From a checkpoint of a small transformer trained on Wikipedia: 2 heads of 64.
Each number is 500 + 40 x the weight over its row's rms, rounded and kept within 0 to 999. Layers, rows and columns count from 0. Numbers have three digits each. The size before them is the row's rms in percent of the matrix's.

# layer 2 attention output, 128x128, rms 0.0833, rows 100-127, columns 0-63
100:558497552458510496494541503510567446488517509420465422536447469591544485498555497554458440545497471550455579519493513455497546444536537494509428463477502493525435470497455538502430516539507462
099:475520475481503481512450462454455539512547494532418510480448589544516526511575503454570528511530569484461505470529532501457531541447476491476512519534506444496471518497477486511525518508503459
095:502444496548489449492435501499517564518463464502564461556536443495488532489462492551440529497514484531456521495503450472509526489568546467501465516560559509478505491509582568560481599530554505
096:488444517536524458495544479556571440430460483541542468519527492436482449629438555493414496514524501519467429569583488501506464533487497442506547505497458459436441489455486543476532544503478514
105:492467470502562500468478490554480494470471537500460522566452498566437591567519457444431521474574554474443502523467534465524518444561466542432481490461464534457477465572468506489434430495480521
097:538502474417481496491493460488462512500526523483401524485574514479527535414543477542520495508494582526461550550510557554529509480523509511463498557474505524555468416552490584499412552501558498
101:485549490567455503510532499454536438541434537511489512529497474528447545506488504546446464546504481511456569541471544531387540489509519479509533556492464440506499561381452488436503473505510514
094:514497606432447494502510493520547527505497531495469489511497506476488535476475514479456502497573564549515465527471440471593481519553541458442500513547465514544518541500571509543559517487473510
101:442421422491480490463495509488505499487543530540570582454528591476499488517499525564471517467493500506490426480565481525496468513491504477464542436483490466534492589430441518544501447535520567
103:520475491488486427467441468413540524472445504503523508494514511539476537522514512453519481529564445474527528545499524536505521466492504544502505472521513513466492588471550499498476499471504502
098:491541529525481523530511504454395507530484513443488571461482544445490467495452507506527523515446554467527476466477493500467543511488395495479485530586532487558493531505517479498552484483466508
097:485450542482496482510500506495517496541483432445561469471508520500489520563392514520434527542488504540472478502500572422520475492529544421509488484563499470437486505432579478505522497478567541
092:492429458509438492510469437529466605476519508500540500518486525541554540477513454478474516489512540548530518453547525454542464554490505584548494543457492598582518479531489433466434504527496475
101:536512465442509526532462559600506532450508521430484487487516491468493502492524520450558483516483513523529479486484458516427474548490530537548473446446498473458538484548429471518432545553437537
108:510560497491459459455452519417437519525489470492442510486428458555460474506527495484572517461516497522474535414495493547466541460512432509459459516528458489519527472542575452432481495505479520
110:482479593487414562466582565437511494532520540547515513474499511504488493528524470528517518523528500457514480497571435513560446467557531507458503575537501484557451539598500518576511475565479427
095:550511543573545518455551464517446541512460541500486490547444525548484536496486486447517535534540450504496488478568448418511556492488484534463487495491491497426449507465482529592521496496457422
105:457606497462459538486517514486479532557545461483535544565513512508478416443489495481526471491497441535457400476534460510474550473513557456548512430429508507391529538500525506475495563488444542
097:553495534530505552494424540507508505506494566513482495495547477468529534511497503490515464477522521526484444511541515515435446575565624499472515502569532533494541418536555493562504549527522535
108:446546495558532521591543472503491543521516502463474551559517557448554474502481489530431429477487475466528479522451493459501529569474493444517491496518542559502577485472498497531607561434480464
107:577534451511484479476520491474437473562444469526554542475529481485550495415504485466490376466539555486483513491546473512444512479547502481483556512457540550532486534495486434471523556513408557
102:600419479485590459489603451547455495524497423493512475513546500461567484462431440456481528502477491538553471489501431434548479543480522428458493482452538526435481504437556517583523532529484508
096:547524448503578505537454498548531487467426489544472497501528560460483546470509473505533441499528503567538481466468551491593469532540515513491458480493475499431508447446537491516485502454572533
108:506531499537535523523476487524429528486549440499526495453479492511498455523469533510577548474468443530479491455547626495501514479466509497521471450519444503456463406537474464373480454466575556
093:445502524408507477488516574543478647439486540400449518548447455526469539543515534517505475491482395494527455485555530519484534530486509494540493506485494420509477560510540504481434499528507512
102:477534493481520509484448487490548539541431454463506493514456520455446502491537476476487485491484568429471495558451544578560554457475404499512510513471514472459429540500542557424485553483477424
099:513542444438476491458579512457519481532603501522481486468543498496488496470503493483494559472558576494413527480517383460523440472478515470470566504488532530466550465537521554578494504546527461
087:512439517505492477497552524544442479555528497487497526519491555503495470562485423459470532479484569481456487437445481429520481517549510467517512483535503475539557585524516427549472508544498462